{
  "num_attention_heads": 8,
  "head_dim": 32,
  "final_lr_fraction": 0.05,
  "train_tokens": 475900000
}
Each number is 128 + 24 x the weight over its row's rms, rounded and kept within 0 to 255. Layers, rows and columns count from 0. The size above them is the row's rms in percent of the matrix's.

# layer 10 MLP down (transposed), 1024x256, rms 0.0977, rows 135-187, columns 64-127
size [ 96 102 105  95  97 107  97 102 103 102 104  95 109  97 103 100  98 102  99  94 104 102  92  91  97  98  93 100 106 100  98 100 105 105  97  94 100  98 106  97 101  92 107  87 110  97 103 107 103  93  97  99 110]
[[ 81 174  90 130 110 129 134 119  96 157 114 122 139 142 175 148 125 123 178 108 149 117 120 154 164 119 141 104 115 150 140 170  90 145 167 112 136 124 115  90 182 144 124 131 124 125 148 143 137  86 131  82 132 186 125 104  87  85 118 104 160 123 143 164]
 [126 148 140 155  76 146 135  93 111 153 100  98 120 125  88 136 134 194 134 150 162 100  97 101 102 128 119 137 108 105 115 146 111 105 150 138 132 165 131 127 131 126 141 132 147 132 143 110  88 134 160 130 142  89  91 171 190 126 135  95 126 134 177 144]
 [138 169  99 167  76 149  77 137 151 127 146  68 165 134 124 126 124 127 117 129  98 107 120 131 137  97  92  94 152 132 163 103  58  89 129 160 134 151 119 167 164 135 136 130 128 142 145 124 111  92 105 105 106 122 139 121 136 153 144 152 144  72 107 101]
 [123 159  70 115 116  89  75 142 153 113  74 160 137 118 107 150 119 143 146 138  73 113 104 160 149 128 137 102 148 117 138 155 126 145 129 139 153 122 193 149  83 155 107 168 139 108 159 118 158 109 130 131 123 156 129 126 166  97 114 135 156 135 165  97]
 [ 84 140 122 131 116 137 172 137 111 146 152 108 170  90 134 137 132 139 164 133 132 137 111 121 160 165 121 106  84 139 130 133 149 170 156 141 117 140 136 133 128  73 129 184 163  99 125 149 123 141 159  81  66 130 103 127 107 120 130 111 107 101 128 125]
 [106 112 114 133 118 155 134 153  89 136 135 130 136 134 140  89  97 162 138 116 118 112 132 108 129 134 173 141 124 121 167  81 104 172 182  99 138 140 122 147 147 176 126 129 123 143 128 139 143 132  67 122 117 128 154 112 126 136 174 131 109 155 135 147]
 [126 145 147 121 108 131 134  86 132 101 135 117  82 160 122 170  75 154 173  80 136 119  81 158 119  83 125  95 124 129 120 145 147 136 174 113 144  98 122 120 135 143 123 119  99 147 158 169  82 112 172 159 164  94 129 161 139  94 160 118 134  97 154 151]
 [132 112 121 177 118  84 138 115 121 133 108 150 142 129 118 135 174 146 140 150 171 138 158 137 121 135 118 102 111 142 145 108 165 174 160 121 109 187 133 120 114 111 127 159 133 111 151 128 132 115 132 155 110 165 108 110  95 126 169 111 145  84 109 185]
 [160 111 137 144 116  94 142 108 120  95 118 167 158 126 121 110 130 137 145 137 137  91 138 149 127 117 121 159 141 149 141 144 134 117 138  93 120 112 166 115 103 119 107 133 155 127 129 149 136 164 144 140  95 141 102 129 103 121 132 154 136  95 128 140]
 [127 103 100 160 160 118 128 128 104 174 167 143 112 122 110 187 134 140 119 135 150 132  99 100  94 116 143 114  98 135 149 166 116 137 145  95 106 138 173 126 141 114  83 171 101 138 137 161 156 135  90 114 145 150 102 134 131 127 135 121 115 152 124 111]
 [142 125 156 145 124 107 108 132 125 168 147 130  90 137 125  91 128 100 155 133 153 149 151 134 188 115 174 168 116 155 141 165 137 130 207 142 143 153 128 128 103  94 144 121 101 144 167 143  94 157 157 123 129 131 150 119 133  86 140 100  94  82 149 107]
 [100 148 147 142 109 150 117 166 138 101 155 177 151 118  91 137 123  92 124 112 117 166 132 108 133 112 120 128 130 145 124 123  97 124 122 128 149 105  86 154 135 143 157 147  92 110 151 121 109 124 138 115  99 159 134 116 126 142 105 162 137 183  99 119]
 [107 137 109 145 133 146 107 114  90 104 119  79 164 111 162 160 145 163 125 134 120 140 109 111 109 141 125 132 164 152 130 108 129 144 115 133 134 109 133 102 112 127 127 161 131 122 129 116 134 112 144 127 134 113 131 132 131 139 120 140 143 124 137 119]
 [118 124 165 134  94 104 149 128  86 158 137 129 131  96 167 121 133 121 143 114  87 151 102 115 120 162  94 121 147 123 130 169 110 111 115 141  71 153 119 144 183 129 148 158 137  81 133 119 143  90 112 142 117 122  97 129 106 106 129 144 134 106 137 113]
 [156 163 121 136  81 135 161 107 128 144 104 141 117 157 123  76 113 121 163 160 138 144  59  94 130 112 144 165 165 132 156  99 103 112 177 121  65 139 163 130 131 137 112 142 154 142 165  89 117 120 134 167 163  97 138 105 138 142 153  86 127 146  83 130]
 [142 118 126 115 121 149 119 135 155 139 110 180 109 153 151 142 100 148 136 131 137 118 176 137 151 168 162 156 137 127 140 154 128  92 115 120 110 131 166 101 133 152 177 136  89 178 156 155 128  95 117 110 147 109 152 119 145 140 119  98 140 120  80 131]
 [132  99 113 116 124 130 150 127 138 148 168 108 145 160  89 143 113 118 178 129  98 148 136  85 104 130  83 152 124 128 140  62 125 130 122 131 175 156 100 135 165 120 109 144 102 124 123 134  84 145 138 134 150 142 119  93 120 129 133 122 101  83  72 100]
 [103 177 142  89 124 177 146 152 164 149 120 131 107 140 169 124 162 116 142 149 127 168 121 147  92 125 154 176 139 160 128 117 114 144 116 142  98 146 127 125 130 128 156 101 186 105 138 116 128 147  90 132 128 170 142  92 143 126 134 163 111 154 116 142]
 [160 127 114 110 172 120 116 120 141  81 113 135  98 185 147 131 134 131  83 146 152  89 146 126 118 153 117 106 101 140 123 200 110 148 134 144 142 117 135 122 136 110 120 141 133 152 122 108 116 149 128 132 142 120 118 154 143 119 132  97 137 138 155 109]
 [ 94 103  99 139 102 169 118 166 121 169 163  90  96 101 153 149 112 116 128 137 127 149 162 153 168 111 136 144 129 118 105 112  95 120 104 158 130  90 119 139 108 177 124 105 120 121 147  72 167 137  95 103 138 126  93  94 112 115  83 131 108 138 162 152]
 [122 133 130 148  96 130 132 140 117 117 131 126 151 112 146 146 150 108 170 135 116  89 104  85 112 129  93 106 128 120 147 100 119  87 136 139 164 126 104 121 143 135 149 139 129 123 183 117 170 153 114 140 163 114 141 163 137 122 139 110  74 142 109 124]
 [144 126 153 106  91 190 146 113 117 154 119 143 120 162 108 102 127 148 173 140 128 105  86 100 140 130 126 144 171 149 110 116 132 123 177 117 140 107  89 133 118 160 106 140 109 103 135 127 126 103 107 163 171 138 109 121 156 127 131 113  86 149 137  95]
 [132  88 177 114 154  79 162 112 139 114 110 125  73  89  55 136 184 106 130  82 138 175 113 127 128 125 173 109  91 146 121 107 134 137 134 102 131 120 123 144 105 127 152 141 120 136 112 107 119 158 127  94 117 158 132 142 113 111  90 112 116  88 123 117]
 [142 139 145 155 112 142 115 161 102 147 128 148 109 131 102  87 139  92 136 139 143 120 152 144  96 158 115 116 112 148 111 147  92 136 129 148 127 164 114 153 137 112 137 115 106 107 153  91 135 115 176 118 110 101 137 126 115 151 155 143 122 125 158 149]
 [135 115 127 163 126 111 153 138 134 103 121 121 128 124 104 146 102 131 128 169 144 104 109  96 115 120 130 152 134  93 142 160 154 126 126  74 144 142 127 141  78 127 157  99 105 138 141 156 120 111  96 159  83 109 157 108 152  94 113 170 120 145 142 117]
 [125  99 132 154 168 116 142 128 112 147 104 120 146  95 143 177 131 122 195 116 164  60 116 131 139 110 135 122 122 126 158 142  99 154 182 118 111 145 132 136 115  60 145 122 124 134 135 128 123 141 101 133 113  64 136 112 128 123 177 158  94 119  92 147]
 [ 86 135 108 140 115 142 157 137 148 146 156 159 154 173 116 146 146 136  94 141 151 131 107 168 133 196  53 147 160 155 126 127 168 164 120 146 120 103 157 140 107 138 146 120 106 137  96 118 121  78 111 132 152 113 143  82 157 109  95 144 123 142 119 115]
 [120 117 107  96 153 106 113 178 161 143 138 163 156 126  98  99 140 132 125 134 122  99 120  97 104 103 123 112 119  99 134 124 150 118 129 160 160 149 140 135 191 124 108 118 130  95 111 122 106 151 117 111 116 123 109 111 137 101 124 142 119 129 123 168]
 [124 145 103 129  86 139 165 139 103 136 113 111 117 111 125 147 162 141 111 108 147 133 129  86 139 102 124  79 122  81 142 139 123 133 155 127 153 122 159 142 122 122 137 161 152  91 140 130 135 115 175  72  68 129 115 136 150  88 109  97 104  76 132  95]
 [130 100 133  89 123  94 138 177  69  99  89 119 163 126 134 152 109 105 121 141 105 140 152 142 110 123 141 176 175 130 141  90 128 122 157 117 128  99 143 120 129  95  87 129 116 198 115 107 122 114 160 142 107 129 181 149  67 126 173  94 119 109  84 140]
 [100 116 142 101  91 164 138 139 149 122 108 181 136 132 132  94 161 103 136 151 147 154  98 134  98 139 110 135 171 132  93 135 152 103 118 134 106 144 137 110 111 126 110 176 105 117 145 135 147 118 168 128 152 166 213 155 114 160 128 143 128 162 143  90]
 [132 127 121 128  99  70 157  99 117 117 160  69  72 128 135 129 130 135 112 118  88 128 166 165 166 127 120 107 101 114 103 128 124 125 113 123 144 112 122 111 120 124 160 134 128 119 132 123 102 116 137 122 116 135 154 143 111 153 160 103 135 126 108 113]
 [136 143 113 117 115 178 148 114 150 117 124 118 107 139 128 123 108 139  75 118 151 134 122 116 130  86 142 153 125  69 101 133 134 152  84 129 115 125 119 150 134 138 125 125  95 166 118 102 164  97 121 115 108 118 131 105 112 109 144  99 105 114 144 125]
 [163 132 150  97 108 136 146 106 126  82 131 157  99 165 109 142 105 151 117 154 133  83 134 194 106 116 167 167 125 135 146 110 117 103 114 129 108 125 114 145 136 151 107 119  84 152 135 114 146 100 122 138 144 133  78 107 149 124 162 146 123  83 114 118]
 [141 165 146 129 103  82 126 151 158 113 104 191 168 121 157  89 159 138 139 126 134 107 130 140 132 116 125 118 111 141 154 113 127 105 119 118 152 137 118 136 148 153 133 114 126 135 117 148 110 139 155 147 142 150 117 131 151 139 139 122 137 150 173 142]
 [184 114 104 116 163 102 125 134 130 135 117 120 149 139 133  96 145 110 157 126 101 121 184 127 142 128 102  57 121 173 138 130 127 148 142 130 166 120 109 116 149 131 161 146 111 137 136  98 140 126 134 109 141 136 175 118 110 112  91 139 159 133 158 137]
 [130 146 143 110 153 151 115 101 140 166 143 149  88 111  79 134 113  90 151 107  93 105  78 145 144 119  91 109 123 146 111 102 109 160 123 106 154 146 140 132 131 157 108 111 122 160  81 150 115 122 132  98 138 131 122  90  69 123 124 138 161 116 162  72]
 [138 127 161 136 128 143 103 133 122 115 117 121 128  99 121 101  84 116 110 153 160  94 124 152 141 139  98  91 140 154 146  98 162 159 142 104 140 125 113 141 132 114 119 140 133 117 168  81 135 111 142 111 101 171 138 139 113 118 151  97 128 149 137 104]
 [132 128 147  67  97 132 121 110 148 150 132 123 133 146 120 126 125 110 159 115 120 137 154 164 120 162 140 169 139 121 123 146 101 132 140 127 123 147 106 136 148 112 111 119 105  93 117 108 139 120 115 138 112 114 104 142 127 132 144 136  95 121 141  99]
 [166 128 158 156 111 139 109 130 149 114 178 117 109  96 151 142 123  96  68 131 156 179 136 183 147 115 129  99 144 166 129 127 112 127 141 124 153 166 138 159 149 157 160 127 146 169 146  98 113  97 146 132 134  87 155 127 105 120 159 127 132 142 116 104]
 [123 153 148 101 121 110 158 122 133 153 136 128 118 132 156 135 180 102 102 131 136 158 100 162 128 123  83  98 127 118 149 111  89 121 130 135 129 101 134  96 126 132  73 125 124  98 154 120 114 145 113 124 151 154 151 142 155 140 161 142 143 125 131 131]
 [ 98 128 145 108 144 124 128 120 120 130 119 133 143 134 154 164 100 136 140 168  99  68 114 151 162 111  90 148 131 155 154 146 118 129 129 103 106 169 116 133  93  88 125 147  88  90 170 134 136 123 125 159 157 168 104 188 140 111 110 102 154  78 146 109]
 [115 165 114 105 109 157 106  86 138 103 151 149 125 156 118 115 138 130 117 100 177 110 150 138 139 114 104 121 103  89  76 180 114 104 158  96  89 130 146 193 160 166  76 118 125  98 144 102 144 112  94 167 140 144 136  90 135 127 156 180 137 144  66 138]
 [ 94 130  89 113  94 159 140 100 131 146 132 160 160 104 129 129 146 140 136 115 154 130 136 135  79 136 197 127 126 117 103 117 131 131 121 138 137  95  76 132 120 140 127 164 127  88 126 120 108 149 149  57 107 107 138 133 122 142 128 114 167  80 119 136]
 [167 133 128  92 136  34 153 133 149 132 101 144 149 111 107 156 146 114 129 119 154 104 158 109 147 133 141 140 113 147 144 157 121 118 138 136  96  89 112 191 150 131 103 137  95 132 117 127 150  96 152 122 147  96 149 112 163 124 111 143 118 164 150 135]
 [136 142  98 107 129  75 112 100 101 104 129 116 127  95 152 120 128  91 127 152 164 122 125 129 124  76 118 100 111 183 173 147 141 188 152 117  99 108 122 123 148 115 116 116 136 138 158 124 146 155 134 125 122 133 109 144 124 113 186 165 187 114  95 102]
 [156 148 114 101  96 130 119  78 115 181 138 123 154 124 156 174 118 126  92 129 166 156 134 108 161 124 158 126 147  95 123 112 124 104 140 146  91 126 123 187  95 165 119 150  88 156 127 109 131  99 156 139 133 120 165 137 157 158  99 140 123  99 139 101]
 [137  98 126 145  87 123 138 133  94 100 147 152 152 132 133 136 106 111 122 132  78  85  97 119 119 126 145 172 143 169  83 131 127 111  96 140 116 178 108 110 121 129 109 135 165 108 143 100 167 141 175 160 156 106 135 100 148 147  83 123 134  87 105 136]
 [143 125 167 129 134 168 101 107 129 125 138 148 153 129 122 162 133 148 111 136 148 113 136 143 198 121 134 134  93 124 146 159 131 152 118 153  96 114 127 153 133 144 113 142 124 127 145 108 139 139 138 122 126 158 121 112 173 107 124 167 151 158 157 100]
 [118 176 108 172  97 122 114 105 144 133 143 147 148 137 114 107 159 139 103 137 109 155 139 141 111  88 137 160 148 142 130 121 134 140 160 132 102 141 112 214 142 160 128 158 132 117 106 118 148 149 145 140 131 136 147  95 124 137  97 131 134 140 118 116]
 [173  72 157 136  97  75 182 142 118 111 150 146 129 136 134 128 149 132 108 112 138  87 140  98 119 123 151 130 121  72 158 111 144 118 139 149 157 138 141 126 133 110 186 134 118 142  95 126 162 124 174 153  59 137 124 120 157 149 157 112 183 118 132 134]
 [118 145 125 126 143 174 156 116  94 134 115 102 113  82 158  80 139 109 140 100  85 106 146 116 153 122 137 114 155 136 148  98 152 129 160 105  97 103 125 173 108  98 127 131 133 109 133 122 110 118 164 111  93 119 115 109 102 120 124 169 146 102 107  88]
 [119 110 156  92 106 160 128 160  68 145 153  79 138 122 132 118 106 118  97 119 121 110 132 110 127 139 130 127 116 117 150 135 132  85 122 109 125 133 146 165 137 169 133 154 134 134 135 100  89 169  72 122 128 133 154 111 145  72 161 160 136 153 155 111]]
# layer 10 MLP up, 1024x256, rms 0.274, rows 136-187, columns 64-127
size [106 104  93 101 107  93  93 106 101 102  97 109 107 102 103 105 100  99  94 106  99  94  89  82 100  87 101 113 107  99 101 102 113 100  90 102 103 110  82  90  81 121  89 111  94 102 102 104  98  97  98 114]
[[142 122  86 101 122 145 168 142 126 124 133  95 118  90 145 152 117 113 123 160 159 105 129 122  98 105 118 142 121 103 113 140 133 141 117 129  79 136 102 128 122 124 147 124 183 158 145 144 121 146 158 127 164 133 145 149 180 150 164 146  86 123 137 119]
 [119 139 141 101  74 146  99 167 100 100 135 108  62 155 124 145  97 147 140 175 138  93 124 145 161 102 160  80 141 170 147 162 176 157 147 126  99 115 124 138 139 123 111 141 114 124 143 133  88 145 152 126  96 105 112 115 107 125 154  85 113  75 135 132]
 [141 140  95 137 118 132 109 163 138 103 145 135 144 157 132 138 152  97  98  81 114 116 100 144 134 129 118 102 103  84 108 139 114 111 118 149 115 135 120 117 109  94 132 116 118 111 108 107  94 129 119 132 108 150 100 162 115 128 129 106  86 137 148 163]
 [108 132 109  92 147 167  84 153 122  93 142 152  97  95 131 125 123 145 131 136 123 133 138 129 155 147 129 132 101 154 130 116  89 112 125 142 128 122 120 137  79 141 120 146 134 137 120  94 129 133 128 118 126 118 163 103 127 142 138 107 170 128 163 147]
 [122 156 150 119 112 121 115 179 149 160 136 106 116 121  87 142 116 133 134 147 123 111 130 124 139 181  95 113 136 107 115 107 104 141 143  70 109  94 116 118 115 121 159 112  91 150 136 125 137 137  87 128 130  92 148 136 169 139 145 128 165 136  66 133]
 [149 142 145 115 161 162 148 132 165 131 142 124 169 138 108 156  99 127 124 104 149 116 130  90 159 102 121 114 101 169 125 152  85 121 119 123 129  93 123 133 144 107  91 136 119 174 111 160 182 156 133 118 157 112 135 147 119 181 112  89 124 111 144 159]
 [164 124 122 104  91 106 143 126 149 123 125 138 159 130 109 153 110 140 130 103 132 134 114  97 120 102 121 172  95 143  92 120 139 142 160 130 137 101 120 110 128 120 140 116  82 138 124 169 137 197 119 131 100 131 137 114 117 104 128 178 142 127 134  79]
 [124 116 150 103 121  99 147  93 156 126 129 132 104 131  50 121 143 125 152 109 141 113 130 122 128 156 159 138 139 159 119 147 122 106 133 142 101 108 140 140 120 137 128 111 118 165 185 140 115 168 132 158 153 138 127 126 160 132 158  97 132 149  84 154]
 [104 163 120 131 113 166 143 154 180 119 145 115 152 141 134 117 134  91 154 163 106 132 165 116 165 131 118  98 109 117 125 123 135 143  76 115 138 122 116 126 123 164 117 113 112 163 114 129 108 130  97 111 155 124 141 143  91 133 115 109 153 173 180 120]
 [108 110 180 166 141 161 121 156 160 158 119 136 130 120 167 117 120 129 123 142 120 119 131 128 112 163 123 102 106 138  70 116 151 140  93 142 122 145 134 127 186 125 102 124 102  95  88 124  91 150 122 114 121 169 142 128 113 114 116 124 106  79 169 135]
 [133 127 116 102 142 105 135 122 119 108  98 149 167 136 154 142 104 145 144 100 156 119 156 126 198 127 105 105 164 131 105 160 144  94  86 162 116 139 137 120 180 111 122 173 133 165 142 119 112 131 165 140 124 124 105 104  93 116 137 140 131 145  96 121]
 [119 148 120 151 142 132 134 117 118  91  83 123 131 112 163 124 118 138 110 100 155 150 103  91 138 104 131 113 147 135 111 146 141 114 135 119 138 114 121 129 102 169 156 113 104 165 120 127 105 134 155 116 120 126 100 136 145 128 156 116 128 119 139 126]
 [117 121 134 110 154 128 135 154 132 108 120 128  92 160 145 144 145 146 123 135 130 124  99  81 102  99 121 135 140 136 154 100 131 127 134 116  98 123  77 124 148 159 136 104 107  92 129  86 122 160 144 103 145 148 118  92 110 142 134 149 122 111 101 133]
 [143 172 125 124 109 136  98 139 169 163 168 155 129 123 124 159 124 129 153 141 140  97 136 102 102 137 199 155 173 108 147 123 115 125 146 111 169 115 134 144 102 135 138 137 138 108  98 134 133 142 119 151 104 132  85 160 149  88 131 110  95 107 162 139]
 [122 135 111 115 125 118 162 113 105 158 143 138 103 124 144 128 150 129  97 106 132 131 120  80 118 101 166 121 126 136 139 116 128 100 133 149  75 130 158 144 124  96 107 114 141 130 124  97 137 159 111 136 113 150 131 130 103 156 142 141 141 114 143 115]
 [142 129 145 104 127  94 156 109 134 132  99 143 118  98 115 105 100  97 123 117 127 155 116  74 138 114 135 109 131 127 131  98 111 122 111 127 109 126 147  96 117 103 106 177 169 152 173  80 108 152 135 121 137 141 142 112 116 143 144 125 140 137 137 139]
 [ 96 182 120  96 111 144 144 129  88 140 107 174 123 150 136 129 138  98 133 116 159 127 152 116 111 120 184 146 147 146 175 121 142 161 113 179 102 110 107 128 103 163 143 125  97 119 142 111 148 174  98 161 105 161 182 139 138 124 140 176 162 113  87  91]
 [143 113 136 134 142  69 107 142 130 193 137 158 106 147 127 130 130 109 123 173 117 115 149 187 123 140 116 129 129 113 100 108 113 112 155 101 132 183 126 127  96 113  97 125 124 134 149 108 123 135 121 110 139  76 144 128 143 123 138 138 144 131 116 145]
 [101 164 132  85 120  92 138 126 130 129 133 120 107 122 124 176 137 160 128 126 135 115 155 121  97 126 146 105 142 138 131 122 125 143 109 176 143 142 112 119 135 157 159 139 114 101 128 123  98 113 141 106 125 116 124 131 139 107 171 104 135  78 128 143]
 [136 147  92 137 125  99  94 145 121 153 117 121 164 157 141 150 126 144  89 115  83 151 124 130  64 112 160 135 117 127  93 110  96 113 124  97  93 107 125 160 171 134 146 129 117 102 107  87 109 115 130  83  97 115 115 106 137 144 150 105  96 144 132 101]
 [152 156 133 144  74 101 131 140 169 142 128 112 129 132 143 170 110 146  91 116 130 157 119  36 137 135 108 156 172 131 160 121  87 123 134 102 119 150 152 113  92 156 147 110 129  91 112 171  95 110 105 135 108 113 110 114 107 146 152 168  82 128 161 130]
 [125 149 106 106 131 121 169 127 179 104 147 130 104  88 148 124  98 123  95 117 124  65 133 101  85 137 165 154 143 129 111 144 104  88 127 128 142 157 181 105 119 101 139  87 113 123 118 117 138 152  71 115 123  99  76 126 122 125 120 135  93 174 133 173]
 [125 150 103 103 129 148 127 118 128 134 102 128 185  97  89 160 108 126 141 130 119 110 149 132 106 152 133 164 125 131 143 153 127 104  78 102 142 134 137 107 101 151 111 121 122 142 126  84 159 167 148 149 160 135  78 106 142 112  97 151 109 126 166 117]
 [126 143 130 126 127 149  99 137 144 162  72 148 127 140 140 169 123 126 173 120  90 131 109 117 137 138 124 151 127 143 110 126 113 123 112 186 158 152 129 119 145 145 169 152 155 104 123 114 129 171 128 110 149 132  67 135 140 130 181 116 101 108 158 121]
 [ 66 167 151 162 143 100 149 174 153 137 140 118 132 151 148 157 105 168 156 119 116 141 115 135 132 125 136 117 110 116 122 140 118 122 125 116 111 124 132 113 126  91 127 135 112 145 139 140 105 185 142 173 147 158  75 109 120 114 156  88 126 155 127 157]
 [108 130 126  91 157 129 120 129 142 154 144  96 141 138 114 114 157 138  99 130 134 139  90 149 122 137  80 141 148 136 108 119 136  83 190 161 107 114 115 132 114 116 126 103 156 169  93 158 102 148 160 178 150 120 147 110 184  81  87 145 109 140 108 115]
 [132  92 107 120 142 123 174 135 118 123 123 162 139 139 147 136 108 111 127 148 126  83 156 110 137 159 126 143 149 177 166 170 162 151 146 143 114 124 145 144 149 100 106 109 121 134 190 163 111 130 130 127 128 134 103 148 153 130 155 134 116 119 107 158]
 [166 118 103 125 136 146 128 116 125 130 111 145 121 121 170 123 149  98 110 166 109 134 133  99 112 123 135 128 158 109 144 121 127 118 139 169 110 154 164 166 129 104  67  90 133 137 125 148 141 109 134 146 156 136 110 103 127 155 114 132 116 155 126 104]
 [156 120 106 108 185 130 146 126 107 122 125  85 128 114 175 136 110 101 155 124  99 106 120 114 104 126 106 184 174 149 159 122 113 133 143 110 122 115 134 135 127 125  81 152 116 162 115 128 144 142 118 149 143 106 150 157 104 140 101 103 101 107 153 109]
 [149 134  93  96 122  95 151 123 174 188  90 151 160 130 107 108 130 137 119 157 149 136  92 140 140 152 146  97 143 124 113 138 124 126  94 131 114 153 162 120 140 122 131 136 171 172 133 174 134 145 112 140 161 131 102 142  94 126 135 120 147  91 108  94]
 [130 153 113 105 110 122 114 155 120 121  86 136  86 107 136 156 130 146  58 148 134 130 135  92  91 133 140 116 168 172 129 165 128 109 132 129 141 125 127 143 128 113 115 159 138 107 121 106 149 136 113 178  94 114 146 101 153 101 140 179 122 125 102  95]
 [178 147  84 123 105  86 159 149 125 121 110 199  97 114  74 107 106 168  99 112 158 163 149  97 123 134  73  93 158 122  87 134 100 114 111 153 167 140 141 149 153 126 118 126 131 118 105 125 145 147 132 142 126 154 141 173 128 122  59 130 130 126 103 137]
 [175 164 135 106 164 133 111 143 139 113 113 126 160 172 136 122 146 149 123 152 132 125 154 165  99 149 130 132 163 123 110 111 100  79  87 121 124 136 146 177 103  97 137 122 113 154  89 132 104 129 104 116 130 125 118 110 179 126 126 134 146 117  56 114]
 [127 159  88  43 156 118 126 142 153 113 144 128 142 160 163 152 137 139 138 126 137 161 117 119 119 139  72  76 124 131 147 145 150 104 128 143  71 122 160 117 161 137 140 114 116 100 100 115 145 135 148 115 114 135  83  61 108 101 140 124 136 106  78 123]
 [122  71 124 117 153 102 120 160 115  97 139 121 107 133 170 160 136 108 112 121  99 138 154 154 119 142 118 127 160  93 151 132 141 145 113 124 138 111 163 144 162  66 119 112 144 128  83 129 156 136 126  91 122 111 112  92 117 124 115 151 135 117 144 141]
 [ 98 127 123 119 147 119 143 165 134 145 151  92 117 154 129 177 160 118 139 130 135 163 140 119 128 119 157 103 107 107 137 136 121  97 112 101 104 123 113 129 124 150 149 154  98  49 163 114 152 178 142 133 111 121 148 144 130  93 112 152 126 113 100 139]
 [126 112 152 126 162 122 123 100 117 168 123 131 112 137 137 127 126 184 148 118 135 120 111 141  56 138 127 147 137  88 153 104  99 106 125 178 149 179 115 131 135 160 132 128 147 116 156 135 153 121 166 119 146 136 134 111 138 118 133  82 121 139 110 158]
 [125 146 153 115  96 178 171 133 177 120 115 122 164 130 127 168 133 130  97  84 113 150  91  97 112 187 127 140 134 155 142 154 122 148 130 150 128 151 124 166 157 162  66 132  77  84 106 200  99 110 111  77 111 112 143 168 109 110 141 167 131 146 139  99]
 [136  86 146 114 113 117 116 136 124 129 144 145 142  93 138 119 126  83 117 101 144 165 126 153 118 164 119  98 110 127 116 128 105 120 164 130 136 131 156 121 114 130 160 123 143 145 114 103 136 142 123 162 138 127 171 137 152 161 130 190 107 117 129 142]
 [133 147 139 147 138 209 146 150 146  57 151 167  88 147 140 131 109 112 134 135 175 177 133 148 127 118 135  99  91 113 158 144 168 133 129 127 112 116 125 139 120  85 127 147 110 125 159 133 104 147 150 159 117 160 199 156 160 126 115 162 132 111 138 133]
 [106 126 140 116 118 128 163  74 119 141 144  97 127 147 122 123 156 126 129 125 138 112 123 123 129 101 136 115 183 109 119  97  89 162 117 146 129 112 175 115 151 142 122 127 184 118 151 172 142 115  92 113 149 124 108 150 126 133 145 129 130 154 128 106]
 [134 115 147 132 174 152 115  81 124 105  59 133 128 136 138 120 125 139  98 126 118 142 137 142  88  94 128 133 168 127 134 156 185 156 109 136 154 114 123 115 159 152 134 122 150 134 134 159 136 161 129 111 103 166 100 121 156  97 140 152 143 126 122 103]
 [115 127  85 137 113 140  63  96 124 148 165 121 132 137 133 106  94 149 122  85 131 157 128  94 190 112 111 114 120 104 153  85 131  98 139 146 155 112 129 159 168 162 138 120 152  94 148 137 122 139 146 135 127 103 120 130 127 111 163 115 101 159 120 128]
 [130  85 151 131 157 115 142 129 138 112 109 116 122 117 115 102 103 134 139 127 143 100 112 139 104 133 100 158 143 110 147 151 160 110 137 121 130  54 161 118 110 122 135 142 124 155 154 185 106 144 120 128 129 114 130 132 108  80 100 122 146 131 144 149]
 [154 125 156 110 105 130 138 105 127 105 125 104 118 129 148 128 149 137  85  92 169 148  86  97 142 125 148 126 164 149 161 141  66 124 140  98 116 142 129 147 119 165 137 104 110 140 119 141 140 127 113 141 116 105 137 148 158  91 126 152 159 144 146 104]
 [100 130 169 127 148 119 124 160 112 125 134 134 110 102 147 122 138 188 109 110  96 136 136 118 101 137 155 153 104 125 157 119 127 158 130 113 133 160 163 171  97 154 164 114 152 119 130 141 154 148 117 147 163 128 149 136 152 107 140 168 159 150 110 107]
 [141 176 113 113 142  99 151 136 104 121 130  89 102 132 136 111 131 105 117 110  95 197 170 108  95 136 123 163 109 151 145 134 129 111 130 109 119 137 165 134 142 110 137 120 148 104 171 108 151 162 157 130 100 160 133 107 162 107 118 170 107 120 109 151]
 [164 152 126 101 146 112 110 109 140 111 125 134 106 155 137 123 100 108  96 125 148 131 111 122 142 112 137 154 138 147 126 123  95 139 146 134 116 159 125 129 119 126 111 128  98 147 131  87 175  89 112 103 129 170 134 151 159 105 139 165  99 105 136  93]
 [139 120 159 134 146 121 131 117 101 132 105 149 133 125 104 127 118 104  96 130 114 106 105  69 125 120 144 122 116 152 148 145 165 112  92 121 140 123 150 127 115 115 132 129 168 103 126 125 154 126 131 104 192  99 140  74 144 142 146 131 194  81 145 149]
 [125 167  99 180 123 124 154  91 100 136 115  94 167 143 106 175 101 146 122  98 103 101 101 110  98 125 128 141 146 124  94 120 149 104 117 123 153 141 119 145 131 132 124 137 114 125 154 160  92 101  92 140 146 146 148 138 110 119 136 117 111  99 141 160]
 [146 136 116 141 125 123 154 109 128 107 143 148 137 112 131 171 145 122 130  95 143 150 102 127 158 121 185  89  91  85 157 148 108 123 156 101 117 181 108 115 114  86 134 149 161 157  92 135 113 126 159 137  99 107 126 131 149 114 130 126 107 162 136  99]
 [171 121 121 139 135 120 130 132 164 113 133 144 174 165 119 161 129 114 114 147  97 160 113 148 132 127 137  94  97 171 106 108 119 117 116 116 110 167 164 150 168 133 134  83 140 116 100 125 143 128 104 149 139 111 164 127 152 144  97 138 130 150  96 108]]